Weights of a small GPT-style language model, trained from scratch on English Wikipedia: biases, tied embeddings.
Each number is 128 + 24 x the weight over its row's rms, rounded and kept within 0 to 255. Layers, rows and columns count from 0. Numbers have three digits each. The size before them is the row's rms in percent of the matrix's.

# up: layer 5 MLP up, 768x192, rms 0.0925, rows 274-373, columns 128-191
# down: layer 5 MLP down (transposed), 768x192, rms 0.073, rows 274-373, columns 128-191
up274 116:162128118091130156091076120133128109110106121142137178153118166107156142126173078123150132151123158177128121126175130129119147105113100129093162134118188136151102143155143115130131086121150076
down274 119:131096130151121112146080112141116115161109136150116099172158120132142149126135105140121153100103160129134141103118129126127149103142106112103121104142136136107123147131122182108111112184055090
up275 099:131095151148085119117120184121100118106124134114094147141115144130144110167115087127132086095160110116150094148158107135147120116161145149137128132124160086139099119128139074108126115101138164
down275 090:151094166121129168165112101084146101135139123184127101178115142114104116107138157153147138156145158101119088097130122122140170095166156137147109150131130105108147110152134143112145115143118113
up276 120:157133120101150146129103141135128108128132144103101137080146113083132128105143149105132126149120162166121133096140137119136142106135134152142068143147159136200096157112156133081100105132108135
down276 115:165111133143159145158123098091125136128088150186108095130097089136102102110139153147139148127133182092120125157111149163111131115117122115117131128133094124101122125124109128137139106102136107
up277 103:154093124108111181109134144142114118132117114099086143165145133123123092125124111100156141127118108163103128121172115123114159099151108159130138169118172096144124094114121103130124178103115084
down277 094:143149146157134108148113144114165108130078157151138098150096121134099154162123136114124150107096113089069116082084157091122167115140069142123103096110124139123137111138096133103156130122076112
up278 097:153112148107137169137138118163135229110116146142101126119145127197104108128153162103137113164090119145100161160121126124133163096131122134091114132142142135131164144115101132087150121145113155
down278 105:120135160167115099180158079129090145142133141139124127139158191122134127120136127096127093114093135170105130113121136142138157095144183136150114146158128147128134093132122158151136116126147127
up279 086:153114127086135131117136139141148109106116118166103114137106092146152125128152086103100123095148103118125103134157159115164115140103157115139110113102133104114097140116151139107116115177171145
down279 082:108149142065103144086162091133154121128102160102151135156116151137117108143154137083105133181109169121143160137089116117139120098132115152113133127118131184101135122134130104118160120136130175
up280 115:172101124118091126099124156136096146125115090125158146118152165174121113121129165123129118099125098122131119143149103116137134121124137116131137139072136111111118121106110106119087166123160086
down280 118:088087137096131150101072144109138146160128151146121156139142159128138176122098126101127138159128161140093129130138101081155155114120139074096128143106145096087121144092122147129128091129103085
up281 105:162114095081118148091136127099110072140153096137107101179151142105127154085139146145130129095148131131149113091159153172190107123112153144143095169154102096121125119113148100120117119140153104
down281 097:142144130167166143121104130158129164105161171143114163102099132117151115159156120180143137122114144119160103086130131089091114132157083132102133109140137129113149110135150156119159120106111142
up282 102:177101085159111138098128154092087148147136110129114118117121108122167118122107099094157154140114175137162134115129113160112157128128106110138120131108118092142092037092138128107075152110116133
down282 093:118143113140127110133133153183119131101150146127170149129094164126095132140176113141157110122092118148138121135104132133165131139149111140140130092159124134121166131179140113124102092144125120
up283 105:158101085100090140106118145107120131120103134117089109146115134141137147124139116138117144136120104124145154105127095140164158105134154082153093135061185096116110101097145164116116172109114080
down283 111:123139109144160109160142129158154133102139114158090170123146122101159093132135127129133097147138099123118148114140129094127156129120143097104136113127114135208133135102147113096138122142134152
up284 106:110107080110156161105178150121114073176136130146117103142146108094132138129144125143145084093161124138132137139125149112162115128107141108195126134131121114146123113103141134145108105133158124
down284 086:114094117156140127133171104116146112116125124126109105111075126091151156104090153105141151100115136174100167126117127101156105122131107107161095099156121133101130160149100119112111140161140120
up285 098:150121136164127130122108138112168150131149154119120105113125152141113099126162143102132121176107144164136148134141129162148143114140123118135093126124126152153074152139130121101090112151096107
down285 104:179076168121112092121074133133123139161115149107105123134113099087188114132141135148118166076099140154174130116166083117117147111129091109081108123129152135176141134155123169136112140138160164
up286 108:117103104119116127089151130117137156129133131117102110118118147130118128164179146153143135139115127146121084114189102127150168110136125127158137185119108155136115159114182114114131143130155100
down286 111:143083159141170137125153120116118092108128152169112123121110078082122111126112142114113100161116144135117068125143126163110147107143105122137110131107117109141200105117150127131159147082111166
up287 112:149135095158163119115122146088132095127141121116060129130129118112134141103141117096132154155142141151164103150141172145144135132136152141160118133137113081135146112157127125123067147117130090
down287 099:114140104171156106096137135140152106146158147121119125155112117094152166123121125130084127117130128112145144107088131093110139114127151119121163124136085066104167117117118106119156131139141162
up288 093:156122159090136133152105134133128105101108169139081115150138157140112111097194133106149163191133139129142154109130144146127100130106113096130123106118108124143152137123176064125071125147080147
down288 105:128119128136148130159122131136137127082178083111152137096121112136156126167122116183118102125117123112131122139123131132119128119152159110122096122156124137077113152146080095122140131164168146
up289 095:168072109152095138124104165117146116130159135144117117087139147135109119142117102050144114103140109104119117154179107113140153114080162123140133150101160116086071120125126115114143151098159115
down289 106:149136115136164107116130092118123159116137130107138170133123115135140127106108103178160111144155146140143122114137132125157106121085119106101145142124083120117151104133106126105125158154106147
up290 086:136127147141147120150159171134158086075099111162132121134125153106123069101163137131104146129140124093181062160137117156151150114137132122122066146121169096104136111137117092141149132108150124
down290 093:113117119151102116142082106149108110140154123132135133118109079054105114139111097159126154129103123095110150117132156110091123119117144105143143141135123134179139128133141112158115130136125119
up291 094:148129148117115118101162139105111124106130161120099170101108132136145119102149121110136103128182117168109109135195141119185140114126178138149097110128116111171126145133098142119099098127106090
down291 088:138111141113136115118137170126098110098119113112106152122127144147147125137139155132145091104116120154121116164142120124171193136103125110134098149162095132115155134118113123137108120145136093
up292 086:112123148123121121093106127105135123113156111117078164130125139127129119116134136134084137141133106083101081141148113177134147120122203125113068175116170108134134125116142115156115109120141159
down292 089:123148106128131167153128123152108104134133130097161078098094075129124065107132135125138074116156138164140145122121096129118132089143116100147125161154109126149154093146155103137098133132117132
up293 094:160125143145132161098147170148098129130118138099149152135139089110111123095150178139109144139114140116120088129159129126152156085126121110116134193153163113108092122107139103118105124146141151
down293 112:187099132165143128130157163141074122155131108118138093153094147083126140162116118132122124124140131147112074109138135140176156128128130124106127155141117124138103126145131148137132122112140124
up294 113:190114171116126166150174131124115136109126088160102148126128106124148127120124147100168108097116104140089105142148140125124128114129133147116126141153133140146148110097117101139112123133116127
down294 109:136129148131117144135092169113102134129115081118127136138148101124153156118109101097140123114173132122099117114161093102102101100116165124121134111166118095114149169144120127149165153138145118
up295 110:137111147134134134140138137158131153117129157114109117111140090132114095142144113076143124152158137132119150107137114108135177130097139126162095161144103133135184136148087126098133072125161097
down295 110:096148138137134139132139116150147128098094184064118106132104154111131121105134090108126152165112159140153120100137118115136104111125116105103087105164122082141153106137133154115155107121086126
up296 113:185120136113104184146128117122111088153132130162144109162160125102105086099136145108120118135116142118165145125141155174139116099098135141106094139158163094131140125127184110096086122141120116
down296 112:137134136123160134142142097151158136127127130100104132114110127118138159108135141126123096159168082106178109146093124064115142100084104155119125126148071072143144160160147120089145145191136095
up297 077:149121118138121132142150137108121138121109150117077121118126055090117136094174133113115108150093128137113117115130123134138128112081127137124155174147127154166141117127132108107144121151138134
down297 065:083157127122121072131159130166148136131145150109127107138105079049110128149086120155145125102130128138092145131128119130117148151116149174109142130124129170134110100148084127141125143124121133
up298 092:137134144100136099117135143105123128174132167126149166142117117083122131145131162149126147143143179119151118117136105113127129111076108117147094181139129110180120108151179129104124105120143102
down298 104:107117080151156100161088153111116166074116124124114126139113143167116118095115129103103136102170115162121135139109129147120122101115137160147115126067096150125145111137131126104151091141153143
up299 097:177113106112139151126138156107084130080137115121086141112141120112138099141141128105183123152149082143113113134199101162152100098115151139119096148086123094132093122090135139109072151127152106
down299 109:152160125131163128141175142146079088151149108089098104154085115132169132130159110113147094128114135165167113135162134125125136114158140153126106117124126146156130103157086107155120107140153166
up300 099:179107114115133132087100129130113124150136148149124110135108090096121135129146074074116130135135093158133161076135152139125137119132133125124095092140142139158128101083150128113084091114135097
down300 097:142100138124121097141113134154113153129144062130123122129089141138108110092096098153102120130130121121118107164099121072166141117145096114121130172188137136115119151139123096152136145160125138
up301 116:111129138134128116116108129142122127144120134123094111137116116129161086160149121115145150120127107136116116119121106127162138122099136111146090133148129125138115153133133143120110118125155119
down301 127:160128114093085156151149155103140115117083118104100139116174151118095101103190130089168116149129129158127164114141143138124136137137129170085128157111132105116086147140072134118131115153103130
up302 148:117084141136115152100120120075082170143163153148147142108161160173106109074147117094145133121111178130099120089123133173122105130106147142180108169128158138121123118142135124102114091146137094
down302 110:119124109153134123127100068124118108122114145135130110124149126103112132099137123118122129132120127126103129120124120123109101255127141125130129153139138120121130146112125129110136115145135130
up303 094:107117167146131113123117129106104148116177120170109138109174120162101098149104175146136160127110132096116109177129098120152156106129161155101111181126118106082104149136123131125156130141127140
down303 106:134119127143145116129097117155141116168125120158104117100105147112202157141116093180151093113129113151130109150111118167101120154135124054118153100099081105146148110110119134149090132104126086
up304 083:158102151115129157089108155121090153102166128113103155132131119131121113131145154108093147102140130123110114121161091142155165104118149120089091189114185130175109131079137132125102087126148162
down304 083:162123148102140135131160164164094141086119131120103145128125134147099179156126130138117123097118137105131113135164130138186179145151137127102101147123160134146091135074128133139140096140121141
up305 095:189127139114142121123167130132140177124142100159127117131088140102151124151145125121192135140123168118112140142122156142164114123136102148149160124114093141128095115120164103063086122125107146
down305 104:113108122145116120148148125186156158152095116131132109113108144124135126142119107116119143136112154132135138141120079092107129101122155142129131154170106169160141137080112135105104136097198135
up306 107:171089120100154138099153124124124127125138077149161141105095141160153107109120138140130134101132138163135120157132136151137176119091110153143112181153127134137130095135114090075133087124102095
down306 105:133181111141138112125095145098116117114118164129093159134161144145121130107143144081118143182093112142144136125147141134091088109142144116118146107099114102159160136118116145117129125131129137
up307 115:115099097099163141098104150096134121137172132156076135058153141082138082129130153087148139091149118100124123125157188193173152119120114154151102136121163133102101090142111108122132152117155112
down307 097:174101115190124113120122155123160113142148090094155141115150159118189130114117153109140143164173148127116107111145172097135135125159163128114074131097052145125124152120128133121150086093130141
up308 100:113111150162140126068125124104114114152126149111108118105154108119109139140116137082114118136162127154132157108121147117155147113087131097186157114153132111123156129116122167125115105109153161
down308 094:103105101109143152137186123068144146128110158128135128144128130141151162113144136075123099129133115090133148117120176125066144097106119181121108145107085131132151123152154135129144125132130121
up309 102:135093119145121137129155157127097103163162106117126130118137166139146105130132110107114120149175126167174074136191096124112110123144141104132121137123143082162085134140193100084131137095146132
down309 089:155179098138154130163132172122142150093120107169141114125109123157134119111135118131127126152134066146133090142164137106140073076110130127137137117106083102171179134134101124125126134157136109
up310 106:121097170130132116117150128094114125175142133164114142102141138144113144128114152123124142108151118115107099109151102175141094111133135121144134100128101125133146146121109129127133105141130142
down310 101:118104075141105120174148126141138150139151135108097154112107159145104110141134119122110115191128079078142122142107151155134122120155157138092124117107134132154125116122199110137126128130123134
up311 074:152101095148119130132134130124116142143140128159081119109153069130122148082166143100134074161119117193101153142112143145107143107134105147106168151162129106147165138110104106121115126124143169
down311 071:137107139110118114118142102120158125123125108121163114113134146103085122167130111131115106122097112114129152124125135129106140108087097119129144140174110115136075099123167165096138099137118119
up312 080:133118132060157122128132114129143106160121161129136107175104194106119084110134111137114125147160112139105099106171131140130119108109185085134094132126140129142160145146170128104140099100121139
down312 099:138113106157103144161097110115114159107157125153176140097134081115120133118149120128152110127134174146099112133079101140105090109071108164134168144131128105161091140112102124130116084144102091
up313 096:129104120137122168104153117140114114163110154114142157137095105118092107078145072157137098123153126130143138122153132145156133126119141096157153149140133097143112145103147110130131125124170082
down313 101:099100127149106098097149094115106142118181098143140131070154079135137137132129102130084109075166089112131113098133124130169102135123167146162142142120145159153162134158081138150111081172147125
up314 098:146135150100138165129075160144135138129110123117160142173142173147098144119135132114111109105147136118137061136133100137145129128143135105104131133126153106135121155111149124142116160119166118
down314 101:111146116141139100114119100123164122134132114083127131122144131135144108117137102152117140143137149125129173140124096090108107118124152160126106079116144129086131158142104138122068080114145148
up315 119:124106143120129161130106160108079178113137129153134166151144121167127142127150161108183125156125161128113096115115136146160134106142092143121113160127149109116105136109141089142112132110130118
down315 141:120175114127130124129113120152126159078126127156128105127150108150095134079144110115137147146121120115104154125134125100137096137126157134125124109173133098105133135139116157142176138134144135
up316 104:132112136156164140094155165115107115164151120136150163117097128071081112096108092165105121089150113134121078082147121088134125127154134126160139120112109100103115124062146108133108130116122075
down316 098:168143118153099114146148109089114125118144100157086162125150181101118120191157072134100143121135082127139161101131149094097153131112133113150143131157141139126148150152083109117139101157128113
up317 106:148095121100121117121135198136130109128165107167140117087127177152116123126148120159133132101126136109088120119170123133161143117144158150127099164144148120097147139127108108134100124136087084
down317 109:128156111114098140129129131144146132104167084148146189103151151179120152135108126157111100106101139111097106140116128127153139105106147111110117116142133134121147112143113103103197156123161109
up318 117:106095133121155135095128118108123147130168127153151139106130148159152131090108102119167118113122172119151149157152151136153131112116136114198120117161133129121146131157091072115115116132095111
down318 119:120101101138178132099156107138111135157078133097128147140168108177117114138119139154081138119099164101146091124090114125118116134130115080093132118096113123133158138109136131122145102129129148
up319 128:126104137143094135096127174111076114147133166094130145131166144124104116121133130133128137109137097179139064104199104156135114105124122137116104173098151103143139133073162125084109101124133089
down319 132:091098122151150096152131102149163150128102143103111103105132145137126121137103136109151127084115146126134127149190147122132110100123102100088121171062082140115198144116127118127103122150116170
up320 098:167134145168111175139127142133110112157113169099098127103182125114104131092139125109145096134103162134145148146133176145116127123106113114129149154185159131168181152083142113126134116144132130
down320 090:106111124097125173128123095117118090158127120124137089109110121094143159157139128131122118109081100166126101139118108128087112255105121115165114131102153122144133136116123115109129114136123131
up321 111:165135102082155114120141128134135144151165117121140100127119187166171124129144095132140123110146186136147099109149130142107113117129193107114089136087104126109097141084116143096071114137114156
down321 112:128126177128093128100167160141101100103163083159100171146138085146115147148134125113114113153123132113129130072091165082152159150139129096147136128125093072139097094142128127158093110133128135
up322 101:171114140136126138148121142127125126140113104133120123159123137114138081170162104060130093102127153148146099097138086146194121104142095120135093154145120130114076120136151100111100091164125116
down322 118:150073123170134154140147164150062092122097102118120115136122137143143117135125085111173069108128146099122090095153152124180158156099086165152126126145098136136103121143106094138087093156121116
up323 110:109097121131115191105122151092125137115152131136137141101132117067140141137150115119171140087148139139121117095151127125142124117116113076197090154137136118077121131099125174126117146141186145
down323 117:110116064105147145145115120135140102152146106157164124087148111110174157089124123147132125113151131124123102127123159105110145134116159139159129147093080092115151101150170103188088122101118120
up324 086:125099085132116142147137140155159115122115124127127163128111112129143116117119133130089097112133200119154129163142120096167202123107105103105131156174168127139109165131175155105138085116128128
down324 085:137097122141117133133146162126100132128081145094111120089113153113112078089080116089138119122130127161096148166099093130147103094124126139158118181089130132104090091151085149136143095143107125
up325 076:138128137176114165138129171103102131130178139148083153074153125160141137149130103096149107084137138132147169101120153129143135133141090176115136110126122136115107138131128094139108159175149105
down325 093:131098093116134098180140136106168123133106084125170087163135093093128112149136130114105067141161120119107131156112150134121091117121128129159141161150093128112117137124111160130149111093093125
up326 133:156120106110127115109124139132119125158186132123135163109125160104130136085178117133148136135159132127138101127173168159166134097111141128134074133134151061145116075134122087110111110129170092
down326 130:137134123122132099115164154102127148147115144094115144126134125096174165118139133161126147135112128141094120117144139118163108094127129128113085123154145141098176156129108178140158100132142118
up327 114:172082085149099130135132158096117125097142148120122128076121106155146131141106131145129087114185130104144148140136115108143111106099176102128093150085147093121084108115083107085123162124147101
down327 129:114143121153092127136133081131168120126108132123140132065168133116141080132183112147126133154121146115151097114133139157152155130135108142146133127123145132127133159145100075155106127175143162
up328 081:129067118167116130151134129112128139129119135113138109125133112144131069119155113120179071111166149119133118135189164109156129109127142083140123140132111124134133159123149086074128085104137130
down328 082:156131135148120178165107087137137169145125133123140131124116096061146160068154085119115111178129118107106110103103141150126116067110110134128124131146124138120152122116147136127153079119130087
up329 090:124110129090140163092157124123102130155153183136093115129128155151168117091167121114147118152132142115131131136158146153151123084117144091155148126099163128133152111135133099111092125155108115
down329 097:123117156086159137118112175123126130137124169153097131112134180169139172137121132111136140126127122125136131145158164124149169044144097107122110095119115148109144097133114099144123121103141102
up330 074:131134127122145091098113152110122129084137088119114152147102114118094163152127137132122112085135139143125129146138084116178160134132137131134100182159128113165130120113122128113102122103135101
down330 080:107137114155071171110095158126105141129143109121107136133143123108142104110110065127141108145157086125104138097133134153064064104122142163119135148119113102118158134118132145137177170107155131
up331 132:126105125151116137121126100095088138153178142155163143109177137163098102080150123137121117124097148111094115113120142190126121129090122132175123178147166149143110119145150122107103110148148128
down331 122:129109109137120129142109074113115111142114151137126099128144122119123119101141111119109134145112115119122122122117132121116123255119128119151151146146142119119116128131129126105129109141138123
up332 103:158123098076129151093096132129143189136137174125148141127143110162119116089126149131121161111125165153154140142159107116124159124090129122144105133121136137166100139166156132095086144104136066
down332 097:145143150114120153137153136091117136111140082127158138145081139120120136133103129119149164154133116085128110136131097112085094136127128146139167170156151130155132127083103125118132156144164135
up333 086:134130153138110146107125142097119180112153152136104167123155115104165143116149133116157109144135117143128126142106135140141119092095080129142177128116146107114128105134145110127116131124147136
down333 085:154102083144115142149110159136124133151122127125173109131085098127135094108148070170135092128150132105146120090127109139135127044131150107124159146120110139168165107129174114139149102105145140
up334 081:139105116083173131118155133147140119116153111126084104125152101118145097117161078109156095134155084185092147134136168123134150130140087104122157139110116126181101116112150090133117109118161128
down334 081:118144112113131119137126125134169112137141164099133104078076135128090170099139075146128121151166128109112157093123118104105090096114137165168134087118115119140177165106103150111118127152156131
up335 116:158121146121124129102103157101114113122146099113138142112124153096132174115154139131167123107152138130108109150164129186145120107113161134083111149086146152123149188151142086134123099134150135
down335 118:104128181147149161163134144151128108119175114128101108170084168176136148126084141123075139121129108070121142111150136100127176106125115118090107129130114102129120141185109146118121127157131158
up336 115:159074103123105175149156151150086134143127130078151117127161109131108082107157160116151098141155098129181104099177118123140098107138132077119162133095129117108118162064143136120091131104166115
down336 109:143165152113101139098099152134135121122146122120086150098114127129116119115119125100151156099137116134134152142090169156107120116119138133170124144116176141130158115110043129118152117104139097
up337 106:124130153143093117098127131114086160157139129099105176117156134144125112146108179140098113144107126149102124144148079100136149122131123175106122133102142090169077099116132111100125145119114080
down337 099:109141161120170088173125101090174127123089108153109128077097148143073163124143105123158124156094136109144141120128157082130124124155130130158150164136158103130115126116144127128145124123166139
up338 107:117091169074191169154144138133146123128163111185139109115111094160108067135143165099122127133116090113100064143151146112126162122126119135112121148141134119118124154079142113129146109147170145
down338 103:117133127151080073152159104129131117128132110109176165131163157116122094158117109104164092127110127148113151130126158127165139125156146162100141104147123166124112125145079178166147137133104138
up339 109:119114113129152151125129157123092114068111134109154143154138137131112117127158168076123080071154076139124073136123172139155119120116160133154097156090130116098139111111140149125117097131140150
down339 113:105060110139093098136105142115117139126095124136096167174122151149153108178113145099118108162077157121083132077108115134114118145102126103113095089146099145130097105161085143140147145165132113
up340 122:142105097114130140100112118105123174156143192162127120128130108107124149122122160136149126164105163162117146128123091119126155107145090097123085111147177150175109100108166153115115123095149161
down340 123:158119131146133116117060104146154091112149130134125136135118132121116106120132143124114130109121150103122114106128174123138112140102184137126121106127119116151118092154168096174115079113114158
up341 103:151107130127158142112071157128140115143155144087141134084133180151147106111113065097129155139115122109107120188154125144133187121140119165148092131124142133193139128150111090090135129157078127
down341 097:161138119102110142103125154149176157134142104104069142141145169150147125134130134103085093115124109144128124082104110087144123094110144150099128120111119167178079123105156117180139133119130143
up342 095:140103135135087136154153144124096140109135123117111163093135152157138120122150107103115092107144191133112081133165112163156145085125094120130123140132141130143142145113107128128093126131143091
down342 090:143129143114147139105147188165115132132112126117112130097106107147127157153130112124147120114135143137112118118137143115145163000148120138106142093125120108119116130115097124166130133112127127
up343 103:145099069141139130072149164093108130128140105138119126120132140163115127128133124131131130166139144157139175165145159120184177118146121120181166174126128136160117088081078098102075117118118094
down343 102:181119161141190076156131081111136123123126093169126137121102104102135104122115109121136133112127145133154138189175119119099151141123124161142115139088112108124165113139171151146145126110111158
up344 116:091091125081136101095117127116091137129141139152154150120157131112120107132147151145151119149187129155143141146160113132158175123121146101156059159133108131105122153098162147070106076141135119
down344 110:137137157119134108098156150151114158147121152150143117110138101156098101139083112112124096155124142128111132153138069123146178147111124147172140132145104168129114135131147117135126097150180132
up345 100:137141140154166118142153121113140153113135154152122123091108159128105133121144144138139138157143124116137158130131134110175135120122097101143130140149097135130139080152101170113102154105110165
down345 098:106172104136121115106146116123139160136124132143142144168123152183156152154115112124133109160148141121138128172155074136131127128142137126138126133105116061075143122170136139152129136152158132
up346 102:145130190137111176125148191101079098159166091131093163079137095107156124154151101095124106118129119112134135117111111126107120120135099151103156118120172138109095093129138070161097128119161123
down346 102:137113096109107060153118129145134116188142155091132136087117137124114115080128088124160124123082090130093143109166120131132110107167132131127132138139156130107103166061133132131153116136166107
up347 096:177113139130102181109126169118092160118160134119112174104134122154144146125160119102179124094156102142133152121153164148144131096114113107123144135058138077126092115089148104107107137147117087
down347 075:123114142107133108145127156122136154122143138124111137115089141165145145148114130113140128142127126131144146110147111137142130002131100099109135122108123113131121118092115121141057158150141124
up348 089:151130115152170132132139152119108108091138095096122136079175141139142122126156113079134075119120090095126115152153165088151123139155144105086125129108121105133082138082132086139123117135130166
down348 078:094173112125141054122127108106131150094134100146147139100126122158185133128119155158108194123143139089153152086079137153123087136138133116127123140121104165086082133193111121129140130120116155
up349 097:134145138113140132070094152133088117140132135111104138155127140123110150130158075164145135114175158122127137108119162118140119132123106118174130114076132120121117087119112107127100119102119098
down349 102:114141128120128140132112145158133123095143141136120110131128098130120139093111111104101121126114150113068138083138109121133159110131174121109126136131136126122114135084116162115213124135148148
up350 092:149120194143127190158074133149136109095121203120109117128168135132082108102190113123112134143093083127134114118131149129116115115109143108108150139096183092153156114153183082150145147112150117
down350 082:149129114168168161132141135132097193136132125132179113137116120086114147102104083125146066126126150159111088164125122127132118159123120133114136099147131106092124092171135123125197104165147145
up351 091:130119140139104121120146156122095119105124133114101148109180141149115115131157121104089089113170131141106152106153153132140148121118143086121135139130116105147102164147123098094116103155154130
down351 081:103124096133114120117133105144178142147163145100167106142115131130141091092155111113075123168118116077127162110148123107135133133138168140106152125102109167131131152112142118148118124094121123
up352 112:136088141134122157116126134151110131114128113114119119120104101171112090098129156100142140172140145095133144118131126123156153118112112122151114123158155148155111110136083129086091107149123143
down352 092:171118152140120139135138134144104092102153134168102140106131123163121154139148140138085109114156127072146128160136135131137105122107158110137150122137112159136146076135163120154135151097117164
up353 103:153113099118109160146169111125138163107117107128077160076135166174118114143150123107113098125097084125096114171150138138129192129125137129122114159122135114127145103127135117110130163157158076
down353 104:088123140116132104143083134141113121163125124157174120168128120125144083112117140192110150121133133150171110134151119127119150161112113153094127129121145110130091144123149143128145165140121154
up354 098:183116107097160117118111141117108125149125176152102122098132147117123161127160124103096146087105122120136124117124099131144162125158105131133117126137178159175145061119159116136130109122098134
down354 113:120086156139114101068140115178090143117143152123173147069116138131123134107085106136183118136131179123139109113147157087133100173159138101138118142103138115065103150111169108116152117094090105
up355 087:167137138132152125158160142132154143151120097136175168115144175135121100098157124096178101156120147100187133141132156127156118118151106081122098138161132087100147141113128096111111109137116158
down355 060:118154141167122128141124137144067146127134166122070139137088105121122137172121136152148174146097099119125121145119169123104111106123146141127132153169103122113140094132124130185138152129179117
up356 100:129128092124156119125165153065081095152153151089134139144162111121124151114140158154102093118162104132126089147115143133172129123145172142144141153132111151101159148081142140125139143142107107
down356 080:153123130142109133129171137154113132111083125125112108163153126121102167118166173124128148135110122144094102123152112122131081105141164150138103125101103128143111128119166153110110159158091139
up357 091:125107092113157152139129142135133162122169091138142132150120122163133099168164103117162145121175093158138118123147143174112138119169096127121103154082117158170090082072147120123129115084148122
down357 099:099141078135115163130144115132174136182131157095096118132123127132126145099111117139144148091133147064107154143112111133117100108104174135162133103146121122105143127102133130138128122156179156
up358 100:125101131108091144089120152137122123114159112149113137123145104136193143168135159120131135119141146147158116160142113116133145106129093122105142165100165130109094133145145137137115143118168154
down358 074:141110125113123125092126109156143094103103139154136140127156107130118135147126130113111142085116164169125113090141122162102137106120129166142128084150144174135129141096116123139107108156138135
up359 100:151103136114097112117145129113115121144117109134133139128153192147155125122149128144108102074136142115090068124138123139133095112118174158129121152111157078066117153125144086134094148143138141
down359 092:175075116149146148141132127179084139135120138132139118169129084108083137118170091142118100116143122102166129128155140089136135116118119124125141120107172100142152107139134121130137086116120124
up360 097:121105104178116195125153141126155165136127146130124117128147118146101116126179088073140130114099131115144132162140159109134139125114142117147097140148092111100083155138143127114113096134150073
down360 099:100124124132161140142107126077118104157124180128132089142132110100134176100075078122128173078124159121144134140120108152153148111146131118129142136128147135143175149133141163138110175127097139
up361 086:134128123109139122070119161137110171104103169171142144120134129122054067105130126114102119109160125090105113119135150097124173122118115136124109158164151131083108080108135150136102100112130089
down361 084:089122136094129152136106126114107162128133107144132102114148124153177142134104143118131150143135128124096134121093107089115109168101105129100145105129101107118079172119082163122123142060132136
up362 099:183107108101160141120155157115109113130142108130131169132124120131124099116153114101167117122163127210138105138179128118137160097132169083097105140108136080116074162123149113113115097108164103
down362 075:147107119076122128097171179166146115161113111116123133129129129097149158156134106128137122201141144155117129129111112106182153057169103127124141125141160092139112133086094119135094161142140128
up363 113:146092185125164167136145149129100110139155137138133120165135152131137092084127107135145114146125104141098101105133123147134138110153132118082143133117127116111176137136112096123097080148101114
down363 127:136138130127098142140174075127116160132126150122125159133094167119119146073093136087111091148138137140117139095121169158132122112122083165155130155132092167150121118154176104114098143111132148
up364 104:137104119133121184073142116103116101123137128120093107120116109137129168108173124127144150146136154162157149159132115159116101132125163114190147112120129115156118113110123141132085100125119116
down364 097:144130112151131153139157123073160118141136132130107106102166134113138134123120098095109119143115129137174160122114140142175143120139108099121106126113150126083155158080136115104102139140112127
up365 087:145111142132116133140098105099118166104123130120144173143126127098107092120163147132171073147158151122114125143128165157128135102093110125135164131091123102132092109140183153105112132104129103
down365 077:139111104118121122146122110121141157120120110151177159116114154091089159149077081188115146079103153175111103139134119113134156195169107074115109118148119153119102122129156127124136095117132146
up366 103:174110160135116147115144111122127102154111163143133111140129157119122098092137116083123100199122162131117115079145108122164135118099126143146140105159118113108145167155130109109069101171106118
down366 104:104121100150125131111137099096164147131157102150103104155126122134127115135188110135137175115123088140125132108117134119115126136117146155168104119104115133137167130119102103143204132070153160
up367 068:135119136094141134117143162148119135130115131147109154149109104103128122154113174113099171090118123135125082117131095110188160142147152171090078141125142162104109154125105125123128116131131123
down367 080:101157132162121088147065110121156088102148123152153157066149110106109118093128136145135130144092142107086108107108139123073131075079143130117176159158122144122157161102181152117130140109137135
up368 096:142136148134124120159165137049099109145139140078156168077135117129137126108125121132163089169177149112139125094146188158146111130110158108142097114125133116128105122113108147100114110117136118
down368 083:116122100100162130176113099151091105131135106125150151163129135148125115093161130156124114094094128159097110156139165129160109185131138150137157123160141124143144110144103115160170158167105141
up369 102:138134096134118103115058124128072137147117153107127148110138163120101137154142133087120107106168145144139158096173126127141133117109094147139117111109134091146094152161146139116107125097145103
down369 098:110107128158087145095149135120134157161138148134117095144094131132142138129119106103158137132114152098117078156133116115147124097143122098135108164127148127141132123087099156083147153107112144
up370 098:169095166095157125116107162101144155147099148106156106125135160129140118105133077054144137147130120119123113161115134151128137125133076116152117139123118146115123140151127085117105098119121138
down370 103:114112113133110149110182116141135132128142100151084113144113123161094172159136174121089102112132099103115126103149113119110135122172141133080112134107082112152156119146097141168122165111119131
up371 114:189074122142142139116128159117091134133120110139114152124102126124133156101126106111153097088151149152146158142149131138124141120137128107127147154164144145102141128127080126086093133119151103
down371 120:178146148113133142108113148137163149092169084146113110104175128182097107156142099092130111133127173128116102144099134137121151130129141111079109148119089101127115144154097146143100112130127106
up372 104:136102118117119129140123187139127167103158146159105125114125142183097107155126128103141131149109144121114120133122116113163150118152127143128171151099144078140120100153127068094094148116102121
down372 122:183161126146125087128131112163129094126137085098172133132114113143136153092107106166193102106124077175127157139120096123123106119101135129106082127150154129064144132106113120145147121157107158
up373 105:128092111115143153088124172099119142142127151116135124113160123122106114117123095108181142144137155157125136088133098124149176109136123149174115153079157136145082130132187145112111112136100093
down373 121:170130113104177128131144117153108130108135178170105155121085099129109116108110156118080127116126115124112120115155139130092109144125134134094155126130135085151140162130157162152094142160098173